Part of a small language model's weights.
Size: 12 layers, 2 heads of 64 (1 for keys and values), MLP 576 GELU, vocabulary 8192, 2.66M parameters.
Architecture: LayerNorm before each block, learned positions, no biases in attention or MLP, tied embeddings.
Training: a variant of SOAP for these matrices, 106M tokens, 3220 steps.
Each number is 128 + 24 x the weight over the matrix's rms, rounded and kept within 0 to 255. Layers, rows and columns count from 0. Numbers have three digits each.

# layer 2 attention query, 128x96, rms 0.176, rows 0-127, columns 0-95
116108073127165128168125111130130110145103149145163155128153094154141155133129115101130168079147060159118121103158146155138070146136160159135098169117176112099146117129127153100114144143148141127109130156115092135128144111116069105129102139146133165141115126114127135126139102132170162186
109131145100119129154148135101106147117161153142133141129138165152114115117160185098147064100118161161141105147115155116119124119122106136109104206089123140152104113104124131136083154141124196129115141096162090137087092153129142152105124135132126159161165110134148161125133135115138115117
100140156152147143135123141134104128144176085126163110147147098103142101140134145175120148163113158178135151099126088143104090133093120100134132122146111138147127114136135145097175140129163079145137135141144162148100116106111169154168106147118104127106121131102114151095103138148122100143
089128108151101127114117127147129121112159092118131113126135123121117112134159156114130131116130126148138129137140122154150107146161164143144109096135127137094129116167141092150140147121148104095117104148117147157158125150092162131126123101164122118122132128130150184122154124114113105127
153120124138116121153128128159104142151129115139130109043132137137110080150101160165147131116144114129151109166117101120106143139150132154120117168127146164154110128139155155123130159119100156171141156127136160139168096133121098154148120106130138117151147106122130143136109175150100094115
091090126132110152122106104164157130104131094135114114083104110103099127126100121172112127138128166151138152155146164119139130100107133151109194150120143149147127123140139118122126109139132118103135137109112143119151076111115093128119120084161162137131123081107110137123128084089097128109
131103098155107109146147117121140117142101127128193132122123128085135165117124177163125185107124088170121107114146117154108101167097113087112121157194142122079124118098131142167147143114109125110136126144121155138106143127171100150165083108129133144129101132124143146159136157156175103150
144128149152071146133161146056122131151150115149088095104104110115116083120135141129130136114103101115092120144099092109137161147091096118113154115104131113181111094097120128163157125128160117087101137058140148142122140104143133102127142115156135159146104151149107099145135139127064129100
129116142142093132104118107095175119120166110137111095083090128092118129148111106084116118103132118116099121146141075091167129087164144152096120153099148121094106105143086145139107155127110121139106148138146108135107156113114124134149123107153126103143127149085115123140106159135160160120
127105108132140132093112104136171121086168133116107131107129114050088108127145157087111121159119142117108133091160134131126138175128175163143179133130136108129154114171128116124120118109109120125088109129079160154148142124122087100139144141127135091086103122091111140128129098126120112168
117121147120126189148130111147092129128135144163157128160174116129118100132158155090100106142175144088139133154098138136094080162153165182103172152119151094147151169159124131150147122110125152112109119157129134166155111147155162140059110126125134107115141157123113092158180092056083134186
132120095162095115138134114144133124102091177150074125092133165088065154096124138151117107101142207146129111163089165067097170091158174182118157111108121203144117155154116116179080135094153169125097126089141154113172094185189126122102158125125194132120127077147110135159098155144117148085
097094102142153136152143112126101127134112127135138108127118121101105141184088118077109132092165143092142097084132126148097089159190170110072177149099159140146105119114134132151107123096165161121102172102146135131125150148164181134059105120131141123080121100119072159147137108097180142135
143168121083111104168126163152098126134150125112156136100166103120106074143141086128103139136167101109152118112099085142122128108154132106123127178126141143113142156126128160100124161110151064139091108141135120099121156113096102129158100095136116080141167108145140079133102159087132114133
109127096119166129117126116124127133159127103105139147132111154213121151188117078122130159127163127131135162143111121101152104098148155123119087147123155145126128116104092137126131112154117128130145097148164126135135157147139125142143147118154138121120143116117136122126137157117140151086
134137137120080149125149150089137107112134093147115132131136145106074114136146163163092099118132147140115091142127122114152165145076104140143136128105112131121124149088130127159104135140080157116100132111155112104089099128175103129143135113144110169130130095130128123098107138130128097120
126090087111175146142126093104138082153138177091145101095139128138153112095133200106147109175123124124128140098120155109139103147156159134120181080116144107126137129110121139104146100133154139112111093165143136159109141092131136116131159181108137077112156104113092148087103083131130158192
106121184149108150129138164154160118134137097132115104108151130105148132097182138133132083125090167150115131127125152150103137107156118129137135138099104140140147142136103070096132131147149089092148162122116122104149129138155104102123152151141136144185123122126145109132110123118117131133
103099176083203149113127106169143126141121143101172126161150143122151159114105141147124162162108076137139143141129116159096104093142140144098150088142143112140119137143116132107095104104125172137149127123136147093150146175151147123102162124083138059162090125109149155093132143161154152168
111124137141120094093135152099159115118133143087138114094110151126121128100106138064162142200102131112139144141144137110140127132062121104116108075184120117133166111132108147138136101127109114096175092120127166136175122118138125146123132094106148086137149083105160118093138134162122121109
097130097125104146123094173152129076150119158126164127147171112100131118124171203092139098112090065178108093079110139139170114129172118108148100153036148105058129152082104153131148133122147109158173136162122110148097151177111110112144134177113138100167107107128095081147092109142138206192
165142161115148116107161145149140157126173130081204127138151127141107107115124117051115114170143165088111126130147123134120093130090147132092131110164100120182153135151128160139133114129134110099133137171123116120120113104109147145080097071160115136150142137148129110153120127111135091131
143153154143094151090149138138113104144133143158150140129177112121099155072134167156105092099095140144099092132108118144126121129137127155120133124133100104127131141111132133148090112092144169115095114139125109161106140134104160146116124138114132134145115136169127115125162136136110130162
131174128154116118147139104171120124147138093152113128100146153147117134143104108155108138142115131078106134147136137129125111100143168170093130105130119134152147109107151117108120168075141128124123109133137154134147126108160086086081140083128151090124145108141131101121164118111109129149
103176122132102093164155154115061136134152143163104108146178147157107073114193157160127110110112108136130125126118106092143128121144129190089123151129133151142112121135143100121123153127165120157128166122129123146122089139103123120144133095119134161147121129122121076168107150135084117112
152120168129149104145176134109155113141134150088128123111084158164143133089128084096148113107153127081150113165072090121104109095151153155067130131103108156158126100115123100125075140090134157109094110121129128141115146138175164085114124112102100094132149127125090133141172156105140136077
104142097175070168142094096197127081140120125150101152159135104116118129141147128095095113145125142178133142136116154103097122143164125141162135131112145119111147147149083130101163095082135086137143109142088164213123090139132129170101103145130137112080148132122086114127133132133108168159
087161144086144153112110098098147142128135176130166063149133119081142140132099141128156128161117096121132185081115128139141141127084138101109109167167117075127111111121157134154139108103145153146150134112111141098133163124097115146121134108076117097096115149080100126128153135147125131121
150106112180141130051134149140124098137166121149084138136176116140134100164163189067166145180081132167098116110127095128106182158120117147165151082096118109110149101114163149113152075149108150136124167134115143213192136155074135165187142165107150124080091173126133084142170171173119143231
113146147122107101124137159075086115084141122098142117197144131152163107095159160067127094180160112092120122122110109126106146083123089125148094129136131085107140128129137136124134129080128116110157135117104117087120138136147154132140121117135099107123122142116133117119126133131115154142
133107124101130133141182115124096117133135106112137097122144159130124116126145173149159165142092068164090166108091117126137077158160153162092139145113130126131168115092132111118139076126114124165144123193123128134115114152084109140125115108102143106110115107114147124114127182151123155165
179138114173121096111161132091118162108114130146132147130095142166144112113145107108144135104123122078158107123116112142110148132149129125117113129091101144103116118112120132132135194101116119117067122161125095150096129144151145129127120107140101131096110128121104189160132187156124130109
128113105144136108123120110162129112137108055131166149138129104143128190153095114175119143103126129121127148098145182140141098118161161145145102145108194119116102106125126138096134145126118121127116087193134143096114124144127111166144106097135124084141112090099151159103132112124140100091
127128132103114105156159124112107125139170088148141116099124130115119114146133135127134122123199135079146150131136101109124101122166139143114144174109158138125138160129132139129099208128128147103124102145132129106118141118137116129143096110113134087157134077125119160151141155112153101116
074142154112164130140137120148141105130107105118116154062138150141097127124102095153141087094177159081141101118154126133099085093202156133120079103103132133131099161134118095113053130121141145098118120158135128108124134105167128087099124125146116086162151077165194186057096082116149129109
136104105155154130079137113097167149107119138101125135123079141157178155148088138084156165136108094136112147099125131127113103121069099110169087128118112160131128100098107134091150094162121104136126100124098129085158160123135140117160137109144109098124132141123158109151107121131133150135
108108093148118129149145123085130075130141103135090118099076128132127125157125130100112157112160128132121173140112122083170088129175170129098147121104154160095178148110122111147122125160138140139124077146152141160110089098150112117165108140152154124117144122109106152128114140125163145110
140154128094127112113145187131144139101163150129110161140104137163120124173172095173090107125158194125125135169131104139135145110216119130122142119122127153102148160161134142159099137140115128145122157118082118086103166150109107113127109142145147121135142157158157124142103154119156130126
124096191173172149125101130119125148121153134148127112087170165112115130110143163131161126130093108167108083175081142073114129122089115179110136108108084163165147094092145142147169119169096126142157155165170132180115109183158146157140137170103144159113167086141079142132121114180096132146
103106136126075139142139112149138128160180158131087078082159135134137079127162100127144115126113084149132116133111092088163108130122102156122145103135122209126125090145122130107179117094160093130133171152152116138120108125136132117154109139129141185124156121121118092134079128114143153156
064118131144115181061105092097117123086177124143101111148112113113115098098183199119081084143069173177119144131127113076114148131082086139111176120123098142125122090121111116138122097116136148178117142126116098190081078176069172154185167164055100116067126158093106087132145127132110149190
120134152171128136134080113154152109091122125164128145130146112111101118112144183161072128090107156194130068137095151130082136149133149158170109119071146162116144134102115145114144125118111175155105121140152065183093111137146123105157166188108092136103133119127108117110157101126120127160
105121092135098113097128082097138137104117160094137109148100124150127123189165158103076144093129110139135142153137107119148135130114166087145140121128111139083121119116123146160135128147105145141112136084111117125134138155094118140152107120148086136093097185089137144153109170120142116116
108118145114096163160118125139134149104151068110131106126137141116114120135119110131109075147129186092112091126114155112105133122121115150125150117132123145157134155167112145144124130128134149115150182138129117100124106122165136129127120140102150115117157095129140101105122103103101116138
120121082131114121131142148090132120122123099129143115139139118091144125122157155141141151146122156170112144120151105130116133124157128097117141096126104111102113157138121143155108152109137080116152145131108166104141125159129126139107149087151173126174097123121166101130097156136157148136
128099084137191161099100120155122138156117131110196082097123089136127146139078172150133151133111137133143136115159120141118138129134170108148147125182146142101130123147136118102127108118149051142158108167121181131172145132088093109153154168130089090120123130115118126144157109128114115146
186104128143123111127158124140113143146147144089139128090115139130124092156142183121129110133132132134161127168102075148116148101147127103134157086126087136145160155131159112128113088099101103130140116137121122111093119128186116107110118115125122118153139141105085120132128140072140090120
167099164111180155141131137138130156125084135160126080086162117118109136109087159104124138138108082102123101119148131126115124190115155114121133111134142103132137128165113121132109052191089180137150170130133158108163138101113124149131161139094137120174126096138154159114119096150080150127
076116084168095131143155117101082105143117104133130119185160113102149142113153106105136121092151088127129119088148122158128083154119123104104067134133163102087100079127113083152145154086163082111153135137135151188111116156145131137137104114138144186087094118088096182104129139159131149154
113150170141124121155147139141098114157102139110123146078138159112082121151118136135140079098145119133175096127140147119148120136169128169150097126103107204178103156098121130091128137108143180146132129146148108140093141129137133134125122145135133162150150053126138147117121158116116151127
126085148119099097141103133137130106146097100122109120101105149103098130109097148153126112142095125124117114177133143100141091145153131133141087081130154123094121141124110128116099139150101145113129148139120167115122100079133119123123105122129174090167132080119175150101084112154094091084
109105125130123108166101120154143150111123150144084104102129154107159176129107110119127108175128099159137111141087161117113118113120158150128117139093170147151129131173111150118143117086145165119148119145139101108156102120137096119103171156075152102140120086121131117148172102138138158107
060116123115142088138130109116103101142105109123150100114092140145146122163113126115154151148122067167084149117140162138116116106153136089130096117071152155134110083086115127106141105131133097130158126153125096126089095124133154109092133123136099155099129098103125154091138112105163137078
116127166132139191075076100106145169103152134115158132173111137136145126108109105081157125130122167101145126154135152158104088109109085112135129145133119117130131181144079139107155117174149158074150167098113103101163142158125158143066105120144138128100119137149157107169152144101147172137
119083066162152144137109130169154127139141141100118141135119107137179156151106095145153122123112136107113153124145115127162111113147117138142122079123151097096136103134122108112157158146117083127125100078135128151122129137133142115124144112153156139129121145089098149126121050113158135139
105104098083161093112123124164100121189115143094121112113096157093140172121104117153147127178144109103113182127166184117119108080118126100130134106198153115131097134141130116102154097146078124116167075116131166090142077114095122123100159091133172123177132118104159170092124098148115072109
152151089113141136074108133153128127134132158115138143124128119153090143120108144116125086121095137147127113088153132142150097145099109110167145119130076101145136141127144128124133085126092134151093111135101122171104105149072104112127101168113092150101112137152109111116140114152125112125
150171108149135109141097127160147156152127096157093178103100124162129131152098118143126127133135128106156126120149146128147144154146124102133149138118134145095152161121144134116102134107135098138157102148157133129105119112133103138125109125112129149124145123142100123138151119116152105129
122136125129100162135118183056130178107121137148128173120104139175135104111141124146116105107152095109130104140109095107145164156163138126133054130135150149095123162137108144160091154132130152118081128092112118136139157140125121101145155107156153142124164174147103130141122176135151164128
143111139152115110137148133121128152139142082142104113146112155140133107167085105102098091121124158134115097121120113114151102165094096137120122136132150149155124077118145161154134112147144143109135139153155117113108092079123151127143091148163124144129130131131129134151143123098084102099
153153152132130178129110186143095109116110165155098147120164086132096128090128113131120123130135168097110064153101127109099163141124116147131144126078127135128136150133093095118105111162132127157129130112098123146163137124108136137142154185090121125136138106148073070127124115138104130155
118153163088159185136181110125107112138147106130158111117155146156134113129129116167130148137181145099123167158111055120121111087148155189085099124144146105198119114175153100162066152083145139120122128145121131127167134100145134069142130106123103112099141159099161138096158153110122127117
160100094162107112126139104101148165125102140129141130145129127129143152122124131135130110088097128131123121093118128151120166140103143131125157123114114146130106107148144151146105120117154153116110124104130148111144127181148128117118120131119118161103038137126100124191155152138148104073
126111156117151114133126133091089130079128105090153113143140128121127124116127177118153193164079090200083149124123128136161092133076125133146109108135122072149151122108150119101136128177137149131093128147113128141145119101125099114138143118144150112128107155131145105086111116148107124121
093133119121116150138115156119107115128131143125130146115166119194125134119149137142107160144183138140122141120136146155158038140168181157120113114117155137104144107143089114133139134128130115136138113190076129114131135124135115155155150127121161092151103131123113141106108147169134145158
148143126123083148162130136136118101141121135141118128074144161142113099111123136151131137108140114139152129159130144139137136143177144144100120131117143132112146127115111097170092160106125131188136155132113117121118119147155126123138122093125132108137149129122084108124125146104139144141
123107143134113117130153129077132118088136129133162110101134119147122148147102125128090102133139125121115102119115082138116119133149106123088168094149128132119138136126102140117146115152148133104104154128111148124135117083100129132166101125135107141101109145125137129097137141137129105132
109145150130169143120117112125139144111140103109110106118131109095125140131119098150107153127133142150141115126125124139134120127162146151108136159141175118145122119121098145144119144129140130123096108142160121148120124124120114135122129088122134092141130109121120136116120165136134161098
139103139155128128136138115138104111156108106118098110122120139142097129128155097143088125100163128118133119110135141112113098125137167124107132140135150177133127103126142140107094112131126145133128104140142130119112112109110105123125141112152137106133115122117100138142101153152151113102
137088089120152129118118073133112145149141118109131104123151143103150106132169121137150125145135111121148137120105110117103110082103138148119118166124155129166099115110116153126155150170152152085135118148168134144174137142125125116120165162151116103121129115125139169152114111187130125118
143126111121111089156096130088151093120136135113140134082119105112149121157099129141126168099146119134125066150108144108102145129127118152115150151093144133122119130117152099137119159126156141157099123103126131120142111111111094132119121115134099122117112096139156126101125116105158115121
130136115123145124150133108102104150155126137133135106101137145139113136146115152152113140121122129133138121154093091118117134133114122081110101151125138150171132101094119131109132144138154136143124160098142162153142106151128142143112162106152124136093167149144130144141138143123134142142
144124124133145125102115122121125126105136145141162163131129106132116165135118121086117139139151106134127135108128116158129102083166156116108185141148108103097134142107099132111110069148102144124112122150121119128130190126134126133150104124125172114153115128120152138158140154142153140156
117142118129142126121138129126134132094128125165133127117131095095106165157124133124105111129120114142113126102151142132142134138133152130145170127134119106135133132117150152141139133136105145101092154161127126177148170100127115146123135120104158129113114105120113125134119150156120130178
095106143157118144159118156109124129110121142126129135146122099197125118132143142103101115146116094152133169147135155114140141157169150101129146120109108098076138129139098143142130073123080138146123119118094094102112143118130155182123114127144120081140103152105120142115154140119088117140
127152076142154108140113102086106126165097092118142132131159132134121136126135112157140161152162124119182138103124115140125125123099136133112113158135179145165106128133130133118118155129143145140147126148167137120152103172144132115176174119161165089133107096141144149167133131161141114141
126112081135153136108117146106086135099127112141158135082150091159091094134143114106141143103160112120156139102164123142102066150122187106079115144137124131112126075105114138139126119112099125166103090152144140180157184129110125131114129091113124095104134124106120144126140154138090148188
107140135117107117137134124110123128131110145166105141118112159143091149115146172115081134126148118126159132107118150150132095149140137116153137109112107164129136139127129120132147134138150137134119103147132146105102113143114139149112158126118110099112134141161117157118109134159110146145
167126110123125118120135110128124107098115133151115133144092091141100123136099152059118128126150140127137152118140122136141131154175132124149174133116128120120108133166139099112105123131131107149093107120140089154115096120107146118119114124133070121108105129125121131150154119110130127107
138115140129128126132116122139119129138125116142135099125123133073144108107113131165139137127128141122093120137141145108135162126075102158120116164136133147163107113146127108157111147125126109110149131150110142144155105134128106107127133131116133167103127055129094117132108170127119132135
130139104098138092125157161113124100107126139138146109111130120134134145157087129129124121155132086107114135112132100156179132152174123148134158102126146112139141151117120148123125125094106100084110138159108123134149138105126127148141115107128160116113132113117130113095150137123142110140
108101120128152154129093151133107121162132128133088117147080150112118094110148164129132137110136085132130129125090093118086129117141118109140150149122062151124168131122151092123136089121121122154169090126128135106105135123097119108140171166142120164140133158091121116151133079104095107094
064124142139111148152118180120131094093146127171103142105102121147144147095117138146152116113111112145141179112123143157150119147170174126092133140118107112065193090138118115154137133123066124137149077134115132141142160087108162128121129121106153113155143128119139129087142126100104176150
178124121140110086150101134114154114127113097155138096116125132120131129144101103126111112140143095115133111097116119123185118135111138121135109130129139119086122125153163147095142150171091104114105101111136169119132084110117147138124127122164119112121122094115162139141124063114142117113
034149156124157167183105208120079113097112167168111146173135096192109129115177166116142101104109053163116184105133156157146127137196198121111112125100116126080181130107098116153144094096081127181147135125125077127077156127120110116114170159116136138124155154090088126107150108125102159154
157129148141108147107141164153159158133137126108166134142159126139147129146171108079135142134109145133153126124164170151160104124096129110130138147124106101090112151155143130138161143160136092123119146146161121095142152132150102154122096120143134130118128105140123124157109152153112096121
073155095157129124148100140111112116135122123144149123138141136153092138110149144135122149128116123119107163115123110121138109123147160154102114101136107117129157133134119146139126102093093145137142111129116144122126144155099113154124150137133151100112141129105120116095150154138123156159
112157111128104148145107102106134148147110088119133126139132092150135139088129102138112160184113200111148146096140172130107122148099137136124126137138142140181118108123098149084127153108139130128159101166128148106123121160141098133140129120113155118118132091084125133166120157168127140110
102168093139149050175149127113109115160144140136076097150115137159098151145106126181105145108129143118089140151095123130128117130119126120121093086137113140135110126116159111112133141079133085138154147069126124157117095139106110100154144123138135153106129132122142090110153170130165118169
122133157132133146079133147119110145116154136137158166102115108122119108138128161080144105101135104131139121132110110151151088132182142105102104142137126139114099107082093121142156163122164135108065109124129087163115147105141124137096135114152138158127137114134127165130150139119141141116
125146081178118133145112127102114122152094093154127132128130132152112145128143145161079110145122138153191135141119139141090118153159132097103161127108190112128152142152122136106117113112119151152171158118093153107108103164105113126181147128167173071126097133099120146128148153170147134145
136131099126115130142134140102102110140127180149117127137156110149110120122137122084175130106139084114136182104173108087173124151139151159124169080140114099127132122149148127145134119107102079150126103145170109129122142146099138121118127085128119112132122164088112089137145115132131123146
123109074201227089146099154098100119111108088177114113152082130158120182200102161137148109128112104141090167119100107111133184126120153110087157126129152163172173132142202158099158072084100123103143162039123126154215107089116155131177176149200171136066098089147122070080195134132164092175
081142156088148135130144162092125090084158195165121117144114173165116107118150140077127148134099087163102189146138126115168113134155138156173157117121071158100117104107122142166130137155106107151142141149139105121129151126100139142112139136137110186113100139118147100140124167159144129144
122087076159181097111125155123071088143139110123118092164111155122116102142140168189126107109118131132106185109120124101118118131140147150064134109163086144162113124127179141129146118067051054114174130102089153116126140162097116083138117112150103058111120079089115069090130136147140136186
132113153136159133110112131107110124106122152105156127151127124093102100092153135093134123100143103132162094115135134156093146109166143105112121187134130127096094118091129119121104121113146124145119126125151095118115150168134148112112131120142091131116148098128110163161134146114126158105
138106114150110155157115133108117156141086118135137113130148096153099136118128109147114125163191145104160138093137128179106108134180193147107141096113125131118136134129095122114113108108122140134087094144146132150121161120117160128104173146099142105187137140131121149118128086140108167152
136134100163096161141103128135090127135107074134129118138158110090072112133123136127139123140205152059151116098130117139099145116161189154062159160127153164138122141141102104131104147110142117132131085161147153137140124121114114138114148106143136118112136126117106165136117136159130142108
142130116098126165154140150133155097114108152136142179118172099139129127128123149135105142139141103157145134107151145192142090167223177117146145127122175112083112112080082103135119144163167124159062101169126133147135212133153121143120095120094144114195137122120169151113133149141094184169
148109134138172115109118110111121107117150103108136142114137145174162126134139163132113142147119102136127114153085127097122129097119113142169118132089151130133136100100155114147117154163161101156127120116106163104144148172143113094178116123117083086124118102143113153134137104163126137131
120137105142155100093112133137085110124106156119147155127098148173103126157118147130126112154144118133144133124130161119133159094164136078136128132169124189131124150142144184107157062135110148126163116097109141126121110123116154142111132148139139116116106141112168131137192112110120118119
094158133124115108141165162158135124128147126137086158165132121161132113154151119136104123117130123161087150142157108133141122137161130118139114133123117136099140119132135137169121136130120114147142146135113128130095138116139103132178109134136124157145095173137142107157112134135141118142
160091153157203081093129103115136146118175094147145125111087123113148146156124095151161116117125113137124137113124118138142172087134114136138142140127158139160133140134187185099148095145119153121101131144147116193133111107114128133146147149136111135102149094139116138113170144097147100111
158118135119153094073116119159162182132148127098109107109122139104121141162130113119168110102087159117133102094137154132139163099069116153149119124107102113170086170146150157099154130144091144110105139088131099139154125131103094132119122153129115121108146104156170131122151127155138107094
103138109154208093113132104129119124125168092183147114139112130123093155186122139170111107129074108154085154149108114115149160109143115143141151132120129116171147154119193180153140082102100126125129175134122122186135096165126075133166164134163149095067107119129089113108159167136152116154
100140105145146106128130146125125111110127162156106168126151120122105147139105128142098148126112115137095141122111118118158119115130160122138156107164113154092108134132120150149126146108110135121094179101147111164149128136117133134127169094116159138154118107126138121100120139134134148163
140151116132141083101122080127148131145145109129094107105110152109140125149103099121120148161095137120114109154135130122137160115107081139168107141149128108143127106149174129099115138097137116108143150108113127129144051145110121115138154115152098146070116127149170138125165117118134099105
147082153113132138133144165164155152099120146120108109128138108115117141126130110163117123120119151136124122136138144123105164164152153122143164103142063155143110127162100131149121094121121141130118138121127125094135160098138179140127123142141120141149126116147112138123112116130114109104
090101101131107131118150184119121123106125067130125100130119133113111107128144148139150105135099152127116185135101101112088160080143117128076096096123129145127097112129119089145155148070121087116152151107134108130161145132117119082134095096150150123135109128108136103093114156154128136128
149155128129124116112148120128127147147155104131148104127126147123164119133115106133113172142102160084113112156113108148105118124134113155177132119128146128151113123153161127126149161128207118109111167164127158163128100135113106136118130088126128133107132126127140151119138150134146117123
161114123143130100122131107122107124159137148078096110089061173142133080135112112128146155125125128135121132158118146075141143124160110111130137136143128155162122121111153135123102115138145124145149145129119143127130082142136166117125114125185084148095128123145093104141122149121173114112
103105121105151126170153181115094081107138133135147144177161096106141177099162111172130121119094118173098136155138138131106126159180140128098172148149083093124146133109118128120139117118120081134148168164098103126107156107117112139136156135136151118138108120123123092100085150166102103156
082167122101133158173124159119142118152102117131154124118170106148086115109131140132121143088157136128162115112167131132102096157119130103091101139128155137116146137125104137115114156104114168163154123136167122144098147109143081129102150139087137124156149137101121121129100122109110162124
115107087112136141107142123154124133137109106116142116083148120120092110113120121132131165098103149114115135118172110165133090124133137105108115075119152175133126107112119120076113149093128126111158134156151098160155136105127088129123143124126158144112139107136106138102100147134135134122
118097159120111127141105157130100123114152102160146143148145064119128132129104158169152095143100089154121096146114088114100147176147128142116139112140144103103150155139117137115104121090112150122116133112110127099128119085131148151157121107106166135154089129145161133088127127146135119131
117140123113103097145129116163099117104131114133119142095134141120117119134099099126134134134110091128135114111097125116110101134126159167152137126158142133160130128131153136102161109113163149131110135168125097105160086107148147134158130139126130106117113148147124124120148123145112124110
140088138110157137089109116113130149129169114123133132111140124163163109143132165140160107155116119174144109146142124135110142147110091121139140132126148094123131095094172131118112143144152145134124141145130130117132113135146130118149115131147083167105100114149156150134142103152143104107
150096124110096167116114148149145140133106129095141132129147137116143078109147142105163139137107136135128152105149159126147140117096102148154128135109142107116086131133086144144125126163095115118124122153147104127121146151143150135096100116116116127132130119098124117162115124097084136102
155125157142127159095139138140162161109142157118127151153119093132148132110138134097151115146100156106139124123125125138108154111167137107133160088131112083127127122136086107116156142140132144127115139130121136144112166117161139113157113159120117148175114139084158137116155104149128118114
164114177085140110111141113172135123139141110115157116133131135106157127179077118138139137141113123110132104127103092159136145102132117120157157128143132133119114154120158137108114150148163124088117126152140127097155111049116134138132102123108139114134139110171171121112132110100119108105
129098155125153130142126159148098124116115182150109135133126159137128138127139081093129108070124108140110122112136130127124091137116145165110132133133124131130118119125132112114116113117132127129097140087130095092118113087133139125118121153143120154093126110162091082137155113104152082109
117147112102086105164130122120136111132123154108108141113102133137146122120123108145109150134181171119158120135152162142107126126108146106165084154127132173117125132111138093131120148136195112151140119148123143096133113156174126089118129131090109126126134135119137119169093121099140160126
117100121136114138139151145096120131113123119136121127128129143142098131079129134106141147102113122087091140154144141104125118134115150137124107085167104126092102108133108103140140126117144117111122150148106121119134136157161137117150112082108170123157106124124123133115097181143090168144
181147140135108136132134085140114133107134107133171126149145121109149114119133139118092144125132133122143098176123114110130139148068124112098110184128157134133129139132137137143135156139131141155141149102136130109141123127156108140130098078134115081120144126128128135165111160140108129132
055097109144120138164104153067048124101131123149125114175135097158139133104182139158151106114121111127116156131119138127120140119137171113110125128092107114107132138137089108131122087118111107147166129114099141119109107148139135168141183136153143124121109114075113121109129133143131133133
155113140149166165090130098112142137163129123119123120107135151129150121151092139126113140119091144110138097117107092121109125136148113143093178110121151085160121090126129093120109148149171159113077150075138135107141140120121116126132129105162115130132105149153172143095184117133168123111
145120151133113151097125083152158157173120092107136112141116157126132126142133113124117127115127158099137121126147110119113112124069074130127098141138135133164077119126137132109151164132165152081126136125159117136133117130135135113125116137138108119111131118142149145135120133130126121115
114110142115141112138162127079092107080143145158112091127114136150156152144126130152160149152101085162091163158101134112145151128108100149138157113138127124144137099124169130126145105136088104110145152119116129141137105091128149148128113116133130154110104132139137096117147148146143092129